{
  "n_layer": 14,
  "d_model": 96,
  "n_head": 2,
  "n_kv_head": 1,
  "head_dim": 64,
  "d_mlp": 256,
  "vocab_size": 8192,
  "activation": "swiglu",
  "norm": "rmsnorm",
  "norm_place": "pre",
  "norm_eps": 1e-05,
  "positions": "rope",
  "rope_base": 10000.0,
  "rope_fraction": 1.0,
  "qk_norm": false,
  "attn_scale": 0.125,
  "bias": "none",
  "tie_embeddings": false,
  "parallel_block": false,
  "init": "uniform",
  "init_std_qkv": 0.0668,
  "init_std_o": 0.0126,
  "init_std_up": 0.0668,
  "init_std_down": 0.0126,
  "init_out_by_depth": true,
  "optimizer": "cautious_adamw",
  "lr": 0.0021,
  "beta1": 0.9,
  "beta2": 0.95,
  "weight_decay": 0.055,
  "lr_head": 0.00744,
  "grad_clip": 2.0,
  "warmup_steps": 203,
  "schedule": "wsd",
  "decay_fraction": 0.945,
  "decay_shape": "pow",
  "final_lr_fraction": 0.0,
  "batch_tokens": 16384,
  "seq_len": 256,
  "doc_mask": true,
  "train_tokens": 156600000,
  "steps": 9559,
  "dataset": "wikipedia_en"
}
Each number is 128 + 32 x the weight over its row's rms, rounded and kept within 0 to 255. Layers, rows and columns count from 0. Numbers have three digits each. The size before them is the row's rms in percent of the matrix's.

# layer 9 MLP down (transposed), 256x96, rms 0.103, rows 126-219, columns 0-47
093:066115100152170135165128113123073114129137108107154139131071148131186149105112085139128171087084139129129164080221156090170052109088143137163112
096:056142087162101106122136168108096168104184129153138200112062137094113136139129098153125158106113169165093144124139173077042127147135119046152088
108:141085108116204149110147152108072131168112148159140166127131167031122085089159165140099058122114111147175140151119113182134135111153103111119061
107:155156154101107097090124136151140151133182142141094106136110109135051106131087050177134106105117124193077126142151100161126154165109178164135095
101:084118113159155159139083201095109145118098166100151115106096117135055118143127092105159051134171113117131188089152129148071149089095178088177058
098:063117131153140197145136099062141185141197087114081117167151102116107085102112195139085143136170129115140112105115142149167108131139148128122108
103:154126148095093172152116171093137166105130119112118098121123138206053092150100063168130135103132152154140170125116107168149165137131119098164073
103:097089089063122111160092147123111152120152079133111175151162104117197107159130111115088094163172099152154099146102189109121192055146082087149093
095:078146146194126140135115128170120107142129114144097111143169124165102163159162189115136107137075093124103080092103091143120176248106163092124136
099:143153093084089128137119112134133126102134143095065108138158111089104122116142151157150130149110135171211125065145120158086074057151145120097143
102:156079178159077117136176109137185088145178096072066126101088134127121148134116180172125110098139129126046142146101086163151139090156179137138179
101:146113111129148132123184142150130137128116158166130165131138117144124131169154125110127157103143087093125110162144220187100136104135132132136113
100:112113107150095148079104189083135119175140112112139124127134121067134066182156149132109160149142101158085115152103113177140146149133058142145114
098:105110077155127128114160173105155164142145118178130114164100088123144159063103152146160132116154146152132144163130190102134122061105086086132085
108:072138058130124134136124192103115050150101067109132150141159092084092117142094116102131080090175182163159100147102139171116132143111089065072112
098:146138109104120137187157121151115103175164143049171077096109096079112115124103151189147133137151137214109106099107131139147075131079095117137085
103:128082070107051133112122136073113163124112087116150142149134138097127112140160123149064122116152114076141086105143153147119147186160071053149156
104:136126165148140148105169091119105146160172123104149017141180141154133141139119154145137092128162172093110155128157085159144064061092141165108064
098:090095138180067152077112121138122116148157135104161126102145065109128130141152144150156109080091227121150117059114076121112140143146085133083174
094:160157117116115126103148080110129104145098120140154150094094165093146090063113138123133175118132143139108137132121117160074131134141109226153165
100:162180169108106158067100102075119107085124134114144116123162185095071128118082107151091072178095118086161172158073112130160125106138118123159123
101:101156145168101151157149180105071135142115157108085115115161119136087175121111153126095144157073139136148148116149096087158125111104182079184182
094:118129179183151178175069156126086110097166146121081128139103126121119158140144086116160142151078142159131146124168146149133106122064144126158104
102:169087147103081102144089116148150128126125129132170165142117146146141115113090134167131114144159180098172122061164140120161119084086105102174114
097:069060114068095107114063140142100183150107118121159086117160160129138127123123136162146106112150160099157081128155081190131146134059148071159137
090:130100087111162149121122126166096098148132108138104125118119080141109158118084108182135119119098113167129138145125108181149133089143145122151085
094:165171165142158092140087198089114097132115127111122099126089180057112200189117155158156179107117147111141105136117136095117123146149123154115143
109:180155139162134080139108118148095143143153086071173077117069111045075156128170230087105113112118119156164131106146103138147057132128146110143124
096:199171133113177142150147143157099148126178093126126191134212094138146174120144132122158181163097077136138158104043075163111160156135128079095144
091:178195199113068108170148098163169120147132132084165173080137134125103134094079171148166169122166091106132137051135133106101115068135143139110153
096:129136112136195115121175123155135108086154141147042152109101077070161117098107129175154170168135143123132068185147151148133066135129145129169121
095:135157147113057114114138122127119160141134178093097092093139132148122115120100092176156125138157091054103111106178144128185092080105133174134081
102:062167110128059155117148132166110121138112111155068152023114164090124115158132094109148134114130136145098106109126103088128118116154104091095118
092:110141098139136166135116160124153104123152122121114114152103099051076128097167141118110130165103197095164163115053128119134122150113137101083126
104:174126115134167092108089106104116125132127121120152108126161161110073092092103064172151122117147169138126177068156145192132153123104149154108131
107:154161134183166129126145132130105093129117103181162106114181140105079082113116146126091057142125170181138130177100169115155140156130151172136119
094:160154166119178149124156159136158129162145148151135130080091166147126156127128146128116105124175064197137128184132081163171164131137095180074108
097:132096114110096161151124158109095130129137114105149094160161132144111176161126143135163130112166086097115097182149124142161144123096205085114082
101:093145142159076170126123132112117137146139188152095194133169098147116159152174144134137103163112178096136140111129137110144172081119141134179156
103:134139149091120114109122067120146141131086131131131173098169132161073086164157181114142147108138154092147111054130166132196123042128096141159107
107:108144093112128134192107109139097134179123103154125108097080147068141171082115088105061156080114089121099143156124144115091051060108152123204138
105:107104148097105173099073128096132087124121110050159138095079140178138147155096084211175150148095163070161154115192103115094130191082106157132096
103:087154080107119088199124105099156144125126117126131109106093122164092190096148058140182121107156180101094151145076194060142149105127098130096091
105:096153184114086111109143111066154122067160080132131098123128156090134149126141122113109131172202161132140133181190138136160189123112137086162035
094:133144151164084119097154127169122137094130105151089123171128112134163132104129130146162076127122108095152136175174161170085041101144076129138125
094:194158126103171121133161077087139135156089094121068166096163104105128097119138132085071092083165130124187131119126142103158126124122088141109106
095:094175120105089115113093143132146105193119157183120089158141116114124127142139148151111141120140123116094153058124148136172153121150150186063147
101:154114119085149144140098137210091091097091089091129132160123129172084158136111153115137147086132135180100106178162136121087175129140137146094093
096:190118082171130092082134126104140152156134091108027087129134138121151117099159074153060130089128172173121075132090117116133104131135118135143093
104:134173125132159139111158145156061138151090079140116215119081122139182156127144116109119121147135145123165124089168120226121153169105106138155074
099:134130180158219149094141113144170134156128142132108174095078145072062134102108152146088120157185074116187091186114088111139143226140166142154159
098:140161201102147150131160097119141099064175109126155184099179147101168085211079163095108115129106071126127156088179153119162188210117098113101074
101:101137081136101116105148103142146121133093137156124045107119126109112128092134075171130081140135124084123108169149120141123068137149152138126166
098:139101200102161187114138136147110143136169151140111119167122089144123122180162214116134096118125114169113082134104099075109151201107142087125113
090:108093169108088139135084133100062135167111162171161124142181176205115101152151144127144130114207144163120144083111114167115153061196104177138145
099:129123107206153127104139148120142126130167140121122082166157103130140089106178122168077124136143138116119112096147173142159133186161114095164183
112:113094130153212149139124106148118151192096101140144104160115085170154174109117087153167141188081113137120140133123138120103182177129112096187131
098:127123090097171163133119102103112081173102109131142136086138060110168089154051128101100090129116165148137111099135154088125154132115187181113059
098:134149169069125140100099056096147130131146119132119132101136104179122125156186137126148114139151074079186086168086085151133080136181129127090091
094:135115162118157209137124177121101155095197164129178079108081107137133109129145106155110107134121147104165157115175108115189115098139101153193130
094:143136149165108127108117135135087127162097078112132130137109169101182111088086066126105124176126081134176140127082135114158176154167213081124111
096:136111116112147140082118147074059113126207087102159111140145136098131085142169090100103117128197201121172189085146167119147118082170163104147125
117:107140147166135114156138124151165095122080123134110117119148171127156155114153173177141094148114101106072138084111169106136140166202206095120112
092:110168140146134073122129119170131148123122093122099180096151087165108089083091160085146141180125119131175176145146149168112120131151066096065125
105:063131110133186107110090099146125115154132125109190089110153130134136170131143189175139145094053126114162133103122069105133161070220122119116151
093:157135101131082086089084088122141096099149126119121108142123165077130138180115132118194124168069143163123174126159116144131092167148165112151110
095:134192108127058110106111118177135081131152143150122160060081107103135137151147139130122147123126121159155136218061123154079190170129132133159145
104:140162147118138123094113159059145145111135138112135137114096060129177132128211134063130092109182128143092157146102125170112154101169056184087065
101:158089148123177170142131108118063111113110150129101136130117111089184137110149066140155202100117111112122075146153183145115206090112167103124112
106:104122108126121047143120104112145162108120131117120148129097103165122164125106134100115097119126104170096087157129134136126142100125122096202185
091:151121147144128160097116076123155109184162130116111090091133148152163095081154114122097119154165152166107070129061095202112145091108101063138127
093:048150119122123084104106139150184163085105149099104138117135173154127147140127136145113119180163182157168120155120148066077083103117115124135070
089:154105134136139180097139082139090136132138088126151204112128091147178108077098160121124182137065076179121167140108134094121087163154123122116143
103:129085164090154139160110108111110101069116172097154157116137176065103127164097158148188087102203127107154177105127131156126161154095148092103110
098:090123115048102102141166123148132192101154122137152096130109100120146085109122114152180098098165183202058058148172161157159126041107113148168148
105:087132147174156130100108104216148148149112135141116164153093125132163167159131124152090132096062158146156075120102110121135193105145091095149113
098:109139144063132122156131138158124129070092166126180141122131129127097102089105107140087127104186121122094150228097062179145161164099142140165090
098:094136101150133163084166163119166176146135110128144105098159127165099133132161091093059120087119085152127119180096076117166136130123157101161072
106:157168152149115136112131123098156137099121106074165142138113143180140069140124127108165109104109126085148099153143164167161084100121093159053150
105:103128122132200154097087161152148059170146157169127180118136145129114084151128148095164094120029156135131137117137099123155128117149106126169169
094:149162112111163054118143094170110107120098117151089101143128181136126155159095113145140153144150127049159134103198132159113113143087105075070153
097:183092127124158169089162111116106156177147134155121086118149087172113136095105087151129114113141152097104104104155115181146146075114152110174082
101:136130094189148097115140104062154118158085093127161129100174104186120122143088183139120090133043129107171123115150149134115112141155043174094144
096:180147159169108150149091157113117110128151148091102073214124154099196130138173198117092088127117147115133144103155105152202052180113140166151161
091:034076165088086129148115149138137139110111145150144103137114198097160112147116157096161094135195120151135146122080105153127155172107148175137138
104:186109114130109173128112094098092123108117094153099110173115090084168114146132139110117131115080108124119144136092043119133131124145115187091114
094:081167112111105143091204138104106145162144121108093178109172095114097138117130133098128113124087081146136050112125064121145192154164166168161191
098:167096147067043135174110158086139122164116154081155167128122135101145096137128157084155139177140136171107100112162117110148154099164136092093127
104:174142159133156117069163145130120169195174141147151104106113144118150141119122177152140118153137179161102178101115098093038132161107086164140151
101:102138128077166156108168146176100157149118084145129145158095061144154123128091141182189148119122091169129199107112148143140156114118139153126141
107:095128149109095117096057114110053108129173135173120192171101152073179132168125139120090148143096136111140082041145149134143128116129076100074113
096:144118151102126138137135150154121109137163155102133098109145099173070112099146148067231111139135151084092131108079147145123081150103122154148117
096:163158122096205108127087121168119097178129107115121110089122115170124116080176140088130125142047150188119093132078074124129166093100049141122118
103:070127131162132111187124128146158092109166175212060141106127115167152143144105105163128117142073111129164172062080077104133155174156125107130140
# layer 9 MLP gate, 256x96, rms 0.123, rows 127-220, columns 0-47
095:096174100136130076144128127095126101074171178136086095125102156161125086191136118103166088160133140123111142194120176129080123097150152107153103
106:092158133185153132100105149120162154140121139164122072144094089118159081091144124112163089065114114148140113177118074167167138117144082140098132
114:163149120131138118179085135135131114089140008084110084087075164134160106130141129080115111100084161122115081132080089154151082067112101074129072
101:178120098167118125087169105092166131078083112166098165054112113154097134092099134115121170136149123129082121142112103122165093086178077152123096
104:122175083121128118131146205162143088114134101137132134100113150114129124100187133107091045133080153169125091166072170151175119106175134140097100
098:120153175139107155074114096166141085145168128139129145110035112143157131092139150124104106078098130187115092160130068077173100103138070124045153
098:143197095161177132132156136154118134119109106109115163095157123141136086134104100168166118188127104155134114064152122062084087135102099107185189
096:116146167220069121132172081125145147089168106083073150078133143149083059120160144142158102163159125083143115121173091153152081096180124091140134
100:119122112167108125123091130132097074148122120111185139148108186126192143125167094148153067144076101093128134142209139158107091099139119111221171
101:096170183156139117100123121103107081145104116156159154082130105137104132118133137186151117180156145189136128104067147144076025149163080111110109
114:140183122096133085136150111155129137138154096078117175125182114191097135063115115130128110106098136069158132128158133140154109061078169135122180
102:125127129149127088074163147232170122076129134112125138110141122161042158127090105159126167177056066160142064128151142141149106065067157138166151
096:157122105095126079142159139192093131133158078050152137114098151114143124114088103144070175059170147132138137069168119139076115141107086083090126
106:087104103121142078227130127144118084164101082068092108103101122120114180157117123128130159153119148175134150193060121185103108126076086100102110
093:121133127129105126143152105132125067101117126159153134159136142191160157118158109133081133154060127132105080135085130218155104145111176107199180
095:157139084193135168167184076071149128139111127153138140136113196126173103089115096194123124078075129113065087123146148169133131125112092147121166
107:161143158170097155115088070154185151121075145138104083151090137159116134103123106103135139134133105140143185147128119155132140086119111096098171
111:199176171167113114125089116153173176098148148095172081133122094131181064138129129115147123120136145203194145164139108151137066136118110180133090
093:137129208169171099057161155122077081185170144115140114104106118153139148122139176158083085106190136113073126100138180124075156150108145095104146
098:159117189130096157086120113157121114155105122120115151111129120179097103137124146162097095137180061097146123171126096181192081123151145202150105
102:173139132139132070159172112150116119109149085119123178138085173159084114143167104142188129094139103144166190171122161191122155099196143156143115
094:070149114078078104137157124142142142123154099092106112113100146145128081091140110137063186165089079141117135121146122189107183131134110101119156
111:128106176179093181118075126100140126146111107152085148082130127140087050113170112134084103164116106171067108161175180096145121100150107133115086
102:113107135104113129125133141112124128125142081159107105088144120175133153177112109122114106099069116115122146116081040152175102096131102097148129
094:147116129057201164150111107102118093162179105110113091121149116090145078085092108146134104117135128126113040108103139185132097131152106088119089
095:156105061157142106129150135133146159130134110091176116088074113123089053068117120103103132151072076149167146076167130094101093131081104138168141
103:135146162249131107132113068177104166126170129056113111152115132101104122141153135130135131116146133135104070097193133184114089140141111110127142
092:092147163123079119119138159118155195087124045106100129119060111109179128097141112212110129131090126138134077166133093156106119156191133124167118
094:130092141120162105088100133120121179113143114173124070168101110141125124098162112142094134110102155128081154184092119119155109142124118068137086
091:145152094120143123112096123117168113111098141161175111127093136160130145136110155101125131068101127129144163126083130182170115143130182128129147
103:091214126074086053124129145143090159088163147123111151101123166132175179152149073189124149130125157097182126116176107135128160156132123148126124
112:134235106176151114056134166143157118135123092140112178036107195097096136118164073133129113146064096188110090154116099139091089165096144212104131
093:115138077177111120089155079139141124170117104090148155130129116137120096152082117169128059149134085131114136126170092167127108135097158169144066
110:071135155122171160123120154125102113163150116129125143114067106189127179123118127170110088158120100063083071207097159121122124134155084091152090
105:079118109177136116141081106150135104110157103115155096075068100100164159125162093087166155101141145136165093185131121166105105140116115127103088
096:126066121110137101103175091153124103154158155153119107082155134111122152146151132131172136124112128136152127167075094159149098144176148157153144
094:158156141109174165192086150144107169125157146137126119159101129130114154084128174122098183170068137170118111094154150148119103127159121082166123
097:106141157091121078119111164142124151163176129101124173106149161059200130157126101134101125078159159074192152126152139148117104142087116104064125
100:154173096107122094169159118138139088074121116070130098076133125151170112113106033139132103171159095188175125154145114169103098145084156185072142
103:111156117105197121155113154160086101204081137147113137134111122182098129105149046161126105141061076090143125172148112105125146107109167103173125
112:163142105125127081098147158133089106050123138141107144120046189103105139117097112104140168101087108114148124107126143142131101165076169101165058
104:146187128177101170117076108136086092191113096123142147122137120153082161107151126121162147113123137157160167128131169107178101123147068147175148
099:103099086152093099134095082120134141097121149096083111072086094127142147082116081119165128101136112164115096151118127133167073117152086179110080
098:094115117137149145100121156142155131128143077121122096125080139097170155143150084093130136143189151154205106153125118176074151130170086119112108
096:134114138101156084090128122115119190126141075106129125110129104156165200051128096132160194137110096093039125088144162104173143119135146185136100
086:102125103138132182097151120160140122127098142148111107079071179126156131105158145093070089097136154138076051113127150147201129116197102169160113
105:135167160178145101135068075143049121119180141113109145062063143104116152097119137169111130186158136134155111093061110148168097118142109096123103
093:113171092160094103115130080137137143135194134058104141110122160113120117079105104146110073096115133066097149189182077146139143126202110148181147
098:106162107145176148117092179178143139122124127180132095129126138161141131080139108175139100098101145098148150164113146113155131094174156112162162
096:152161111145105124099105070108174129122150127101134111087089092175142109066110102118156133134129209095147139143067089082168175100126052163082090
102:106145048217152099088128108113070160137103101141122145136105139121122170091157130142181164111070096155099123099122107096099187102154138139155110
102:096185165134112150109152109135145150120119142128153106136051151158086083147081086137090122068086091094114169149141096160133063110156143096149115
095:170194131156119174136071125103047158081168122080118154090110168148166140119134144162101111112181119127148105123139118106134106080150091091156130
086:149186092129193118105135138142051149221094154149128122156140152140103115126131125120097107124143171151109081125165139169084122155092095122102130
102:163175097109114161123168119138123123187172123145200225131102147172127130150097112111092103103113089141083119119130141128125114162132136124132124
104:134199151152152110114096100129096098119131134104167135121152187153114049122149148138090117098102095112142106091151122111124096129128134083107111
100:108116070172133177111093147105120119171108095156168151087129101134149112185114140148120136115032040159107133113162161148138127126119121117202071
103:183136120133149143131105104154170154151094163167169158098131115210166155165122132157071165097095107065089127154138133181123167095080177156138149
090:126130101131167134160181095114129112084072105102088095090149102113133140124143142140138171166099103131137075111108115157100181174102126148146131
094:163190165139127121144104142165098172141243105118095176140130137110105100171122150099098155093151076101139167101167199111157109138125136165151129
097:136133078113146099062144060149063089157171070165183127081130073146114130151200122135157137138142167163137157126122139118129154104162123196149148
110:145112182109128130110110123149156108145172078107126144144082107190162088145213106076125116131124077083151196104149053132138074062181136080084154
088:123126149116164111142133075150130150118194120083143108138086125158119144099145087117114187104169160166148179119147178131187131045168129147076091
102:062123111104140128090160188152164042125098101105133083083132126156133185124141142127146113084103159116134147184155112150147148107098179165123110
091:168174093139188175129165126165125149144137108147136164116134139124167131089174109109098132174061169024125079131119151093099131097108163115134112
091:122096189197123108156054110181131099118154135106074114184134118154161157095146107130108112124117164135175147217117151172052124128122124131083087
106:153128099161135140134079088178107119144166080144129094092148159150155144173140100128060143151150119156177175131106093102154091153108139098121134
093:132154093154107127153123094121172078156137158147124127151127114171137152091126089087107071088115166137094158141164092180130126062139141147157138
103:155123145171125108170101127147096112153091087148163142176135073143133125122097133160146125075075111096137163141183151123087065089160148094195192
096:166088104111127134122086094137084136099121105079115106127108192118116104090101141131141089082104130127112170152220111084087087128122145151174173
101:173149155114152169132137133129117139165121102144140121087082122100153091138155084193116103104085081124149104149106170196121156133134158177115077
099:126170123168174149108067095146117135151079168104100149128101117097172074127090118108132115124085078105130102170173054107116126092166176174141124
099:127169086190144123073105102145162123184105173099107141055111145133135121138136058091082098163154141125117132134104079150099187120142110164143164
096:086079111145131121161108105156079145146101093149182127141162099122165178099135105194162106096084169169081114133100088089099153109113125139128106
102:095137172133144119082115173136105113127181136147132085087127123141159207145172122155148147100107177122116144155114073173159113127153057117116155
104:103120148146145097152091087097126124133145132077099094069109100115133105117190135129125073072147155139117148177149095152087147158130062072157076
095:118176150107109102067123131141150136128198115068128139124120154151127090077171093113115120096118135166174114122105094149200077091167181160091120
099:101108145124120100174158111139140101100171158093056168121149190197131124109161111100153149120118126163139115164088152133143172089119161146114100
099:153168181103145167104124143139144112118092114112091147178097078145134110161153066179082091122107112092074089164121111097171059127199156097126134
100:090101184140108146135119098190088124199120137093100213111171105197151101138147143054161120160166121167138131189129149143146148095180131152128120
094:177124132175153144118149134177156108140118141123135094105078095143163130131119124115115124079109064145120099176139104203131097128107114131130032
101:121085151106128074145143133140121087105193124147123138070087120180144149127110159115136126140067097123043106128079064115095144078168134125113049
096:155177124149138163130125168114133095097110122120185149099134084159154119155140134147091169206149076106155202125085120138145126123222115164106172
086:161095082182192114102139106176111181128127160141101145101104057156179120139135099087094096081134150095155130141152097118149108140172121153138106
107:194151088138155112143150124121038145105105141072140120158141094146153075146114109168094160037097094103141137085141097120058080069108134107178146
089:135110108136123140111084148078175191112121156104145089171140105118143138166102058161093122099113143119107202125128169183059106155099124181114086
098:209119159128118149067121126159142123130114063113082149170073152101172135131162135161113105104077130144059095136125160153133121145146124157159133
099:144094163190150118148118142098130146159139131136054077125152135089187152176153108122115103077103085131124095159097129137080109085175168115140102
102:124163122128128166180130125144104116100131130158145069031095100153167110137188127067113165093104124158128150157055067159146078100122155111139060
108:148161105166121090100158100077111133101194138124129116084146113149144132099163111066172120127135149120148092124199122161118149140152069105164085
096:103157050144146076187166089137175118103096130122102094129104078163133139074095120157160103109133155167139165149096096113120083111150099077157121
092:096126144154144120109177192098153124153139164154085163126156088171104106119117106114135097112093158113078112179116082141160158066128175137136083
107:133162137147120101122083100135106179167109111095111116124122152140132065134141122102055151119145110091129138144176164131066159151139139164139148
092:162176163166111119083116109142109092098144141127110130104076126117158170061148073139136184153118095084137150138095103167104138146135092162095103
# layer 9 MLP up, 256x96, rms 0.115, rows 127-220, columns 0-47
094:132102107135092153196117140153069080156128053105134075189178106115166157187086129094150146089080065072145105117085155185170089129103122194146170
106:125125169105150180068082122158084157139170127144171114109126163223096104130136119203130153143144167125149167145137194134164101122155137132145083
113:070067145137113134046139107113113132087154186125110128144145097129147145127068116148075157117190077067092111135190125153127148131160208164158090
103:124145142083122133109154191149098162119101097163164122114139161113147121105087138091119154155118109133110183134116207126116081192157099196162147
098:144151131147146086147134128122105105128196160139115141085132134143121119080119110164080100158152112164098108157171170136129156152100178124151096
103:140154155171151110135154167094089144072145113072127041177100091164108108160084162185151144161097132190111146159148127204112145145108117122132122
101:124081118180101067130174145157188127152121119093110127152094141107145123102111145137153155113163128072105166154156128161137155043125133098173105
102:097148161124129132158103121099127159128132101116120096094130077144083057094179166170188072140100124152078096124155113103153131101115160136129115
105:124148103055158145148050110181073147180108126136185112136096201135160138130158161141162111087133105127113110107159171090062136166108120080098146
099:056150088135145111109170190095102158127114145090153127183123097154076113144098132166134135151106040150183174132144101095152120150133128101106117
104:073117166113134106118140051129091138184122164184121119122109154095170145174165138144122090170120110107086076158187118105158102169161178184149112
092:134166175133174125159142089091143128134118168086070088081099143096099129107134068117108160188110185113100141119138091165053112169126146080089143
096:109157138124136159198167106150113152100134146141129103082136056125105094170205166148136180166165160127171181091097059099145135177090113092194106
100:151119163121123152149132167150177124161086091100168122143113096142128130161213085073145087162094081102176135115136138132143045123174212127126143
093:092123167109139138093092134143102117098146140105151121097122146126122087182143143158075073088166064167090111150191109104132141152100127139151146
098:171147110120127138157141184179109128125110114065151080202160115085093105100106146074181176165100097169189177129125123138067154158098141140159140
103:147143141106125132119173172160120130067155125113131128145096129075128155117098133210110079104068171050171113089102168099104084164102089102112124
098:206196160157162154151110122163131180058121115113106113143075165116162134152056101142130134094167189133130128106131175100112130145160092115071140
096:174098156121128132150105124096099122137106149130124082221185092158125139151095105067074118120108101165144097129164175190139092120109152078106144
100:123094087101098099181148151148145125122121115117184198106123140159131181128091089148144181116103073117141165084128119129072143099145104128151179
105:170180162127130100101138158120116108142132131067138166107138122086074075107085110029108139115101117149107157095148127126073145104116114118119162
095:096164143121129113076109133179102064129095122106187109130168162133122140117074128171066140141083128114098114118125151125129150106123164165147175
103:076121114157145133122141178118154165137096047155121086120127113112197135129174135136173120165095170158117098134137167204152111155113142168147118
099:093094119108111100127116100147166122178097158162114058119199138182094167152159142135183164122096120118152125192138147129182141133062131123154179
096:157148138178059114113112188167120171088132154129135111127141137143139168101119071139112111147141148096148156075215161156121115087089114161167106
096:143141073132195145119160154155136138122165165122095139120137151164091096137153110109141141132140134169106106092194167118093179121120167113181159
102:208127146124064097123107111132096141162152124102090127164154115145145137109148113095179150093117117072140187117079141116140103101165106118118175
096:058099113149149175141111133146144079108150147154085118097080113091136160178157127077166137119141136139142103131128088116106161145139139166140113
093:082134145136104112135132136173081131095090121127116131113105125076128106112101140176190088110129123197175084140173114145079095164100114142132163
097:110155109109106161208129082098124156107151106158099093120175141106070123076126154153073105161134166111156149034133201107158158157164108114126101
093:201144136149167097124050138139094134141155132105189117141154114194126147184140142181108073148060137145156109151055137141091115102123100144120135
102:091086137133135136201164115115088169159134136129094077174116074173133169134140107065156138099134165135123112145113143075162114099149076089145134
091:102162080148104175118147142110152109154094134117078138134143080140102094120118179097130131133146104088143138137172135136121138188097156149127133
104:136114111162136153107176090129164161138133158137124161141125152151108139120118127133183114162183166190148114133191156084168085184111092109149078
102:076170164189137155175106178161183149117116109073169122103131127082129102146096117144130108084090179177179121061137103106133133150101161107118139
095:068148158127155153107123090045091139190150094051170128107076156122142121153138124125099133148145131132127107090198119159075167120080128105130107
093:137113165102100105125132178141121119132154190099148101150096127080157102125108102125099162136103132156135110138153123157110125128089132112130102
099:145122166152149153089155108138156170123113097050153120103090191147140100113070114132121126100181143138108125108160102158173106121085145087152067
099:193182115168103091114124116148082112116138132059091171127108139136159097125114106202078072126163100108111152135158125094105098087131155127134137
101:139137155148151143161142092132152129092136114072090148136173068132184085117119124088115114073132160160065095175088071122155075130156045136082112
101:118165077124128130112096180138137066129088132215084081111129119117129136149109131092146117134081091141104147140090130137153122156139125149121126
109:126114133124154147036154191104168175148122133130130141158164125174108088180132146164092092138114099133162160117160066113157156072119117130121115
106:093156109149139092158094147152141127179077109136136125167130154188127163074104147036143098115136096148133120159169130119144095129103143134166125
095:113114088176123154118167108098201113141123134110051165147121168115060115076176179142162174166131178113152086154147116127135156142123085157090093
087:153163126145091144138105080146084109157175127106080173105089130124109045166120094119031047113142158134143115170116110126131093100106177092104126
097:137077155118123074065194105097084139161112168173081195154144116135130133133164170109136111148158099181072076115132139171093107151084146137144108
102:155192143119199089138189141110122189183128160142131119144152094166118104142136149132097149134138105081150123120162129118107160067106123164094161
097:187099161083137081122129131162137138147137083110096131138143103192163175112148099119080175087089080209140066152071106142104095114083121112142089
101:127119175136135186152177161107144120171145126137147147098088153083149130143108159143137111066140091121103103130130079174186148105126221155142079
101:123156147033133089097084136137109128163129135156162180135141119124096127115120135139098108093119111145096107173182165127179133076111182197228096
099:135093083185158125097112164171109166090081096106095138157113205072078156118105153095107171079153203168143108137164153136181157134134154085139069
103:104146098056177159046129162122135140128091163141136170140126127077143088066098166189152065153125119151110106167149104098146153136194105162120119
100:116185153110120123135108122113131136149099136097014144110085127139177185114149175116123083129148113149092129138142101142081134084133144104178109
092:148152152152095150090129083175183176098093137111099102090081070146190137178155126086140078100169172116135163158116076129174141133134132131187082
102:124078109190108123096176073112096158148096121107176148142116110068138125148072127083108106123110112130111142174180114158069148154087155073123104
109:127118142153098165132147051106086141192155113124126205115119087113114111101168149140146154153120120149125176077115143125146071090136130128132132
097:115103140137166077152100153154160150101050152151100172150147077127130128127108139090076122072112156153160120078161104042151093078138160153188177
100:060093158123093097076190175148129142153102179092097070146156114065174171097158139056159161121113123116141117113150149108121138197135131086131165
092:171135116165097133152083115084133115147120102165180098146118144124132204168136104080111175159089085113154144161119079093149182119122138049094123
091:145112115146135182110166143120192138124102149134140129118158055114102124207165118112151138119106127071206135094130160125148176088105122087137161
100:086101062112214102121144147133061113144122104131110093125073136147148175133168149114143166116152191156102180125089145109105161146136106121165071
114:151169092128137124115144117198170140141096098219162139079175102158097141151162100138126086098137177118155125129155136106121128101105180144123160
085:158141144189128088173122108111111061130178143083187184173189101128113190164124088098137145190147116081106145029072089138092108099144122107157147
103:079127104137113137163182165127117123146178125141086103153155107147048138146111131141112168123114206106129088121138105122093103144147082131091080
089:145124149127130131124131154101164172179113154149136120113111105093204150162161142134156157158105143101233146072071143163086126136196149136125136
096:094089175079097094124069147116105098073103119156094149123134128159152197150162129113122125146110134120158116113133143143113134093157104191143118
109:147120101138166115134181081118061166135106097101168088158132153133105124111059156116150098074149127153106116134130193091103177121096119143172127
102:124105157132080082112093129173174116089110142189129125081104106090091159158145104125099116186127126138107105116146103147124149147109116163091122
102:110150092152203140159081087106078167080124156101148104108147153098121081179129057113116154155097113170164173091167126107139142136119186112144135
093:183117166150128145145125079144140120162132073086118116150145155092169087154139129145090121183109127177108044124156148093068155103135109065066071
095:223162077127177173131123151160150172201148109154151105110140149091130184129153116198052156146094091114148137106126173132134147153132144133093158
091:129092153119118101118127095090129111102168131145189148105137104198059129147108107129160123163112179163099121072120150090156122169124122199131143
102:111150111137134155132071115126114129112108183184136104105140177106084132185105122167089116189150213146128159120123127151146142183135115108120162
095:140126169127112113128153170104182165123107124106127153158126147110120101137104142088096056106173107093110134069177142169120141147149099114149164
104:102095110105147132103055054201169159180084141120169149147154150127143188117140102159104126070125121179100062137143114125131135128146132151176115
098:055108075091166147162123153142078140134071166169206148109202108174129141117143081144116104163117153138117154139134121111116177167131129154135117
102:150145128095129097086088108138148147169130058172107109145177137138115155162152156183102170099126138040106143125056105120139145139017155145168162
104:110128142162163118116130130103087055093153142151113143171029111134106148131097136149161155151155086096081064215104143167179141155179088142116078
097:140152144165143142114175155112125120130220193180158149086144122125131122139125179131165186162107100221114104092093139158115154130101116129159108
092:128163141114157134174115155164132145145169120123173166124167127100106078172092147180146120145076133091074135108138162107141103085120207115136188
094:127140098133103044107097065116092114121145062097105125122140129097130133086197052107052118168075099119138120101164158116168145121115159088140198
099:138088064102054147119088152099101116139166121103120107125148118080180130146143104077142142179112136121174179116067098135142163143157080169064086
097:087168071151161078147138092112110126128136090168147132045128166168083124118110093137169164168096143133157093122136207076081153148095146160151099
093:134126085141160114109100126150114161125050188171111107135176112128169139117154160134122142093126132144173176093078159150124136125156089108104178
109:110123160122128150119108174113116157151188099127122093164106124133053184079136152138149192140153106099143111171143120106151126191149121111133132
094:116110195140180130147112134124142085128132078088120142136142183082101122102137127056077128116094118124157125118110143097129093114117108039120146
098:139117158154120135128087205125107098144174108140068088122154111129145119056208144086143164135094173075087077180131164112088137153064104127126112
109:139144160103118070091126140082138131150104130078143122098150171120156097124077154170129098070113079157168143053127139167126146120159138185175182
103:131167153059099128131197164075132099180151127132104111118075147136108119158142146158068156120134105107115145124114173145123135146158099137200182
100:158065137125167131084143107161124146084130102109126150118126168137175140097041121116141120132073174112067075093162138134161160129066074137079081
098:176108136155073077139143133110142125119169193141147081084084071101058072176130104157105127185137138105122137133119082133082143139151126211112155
100:113115106130093173130118144138162102096118139151115244079103141134080084116096067106163112093112121145107177141134158154133109111109176158163120
106:122112163065063152088104176081164119112123166099153128128094050148144138125135162127127098085129070072173171161151085093146137099157114168114135
090:149081188131078108151139124149140091077101155162158165126134147134144129082132146162149146147125109155123127105130160120103205167112126159119127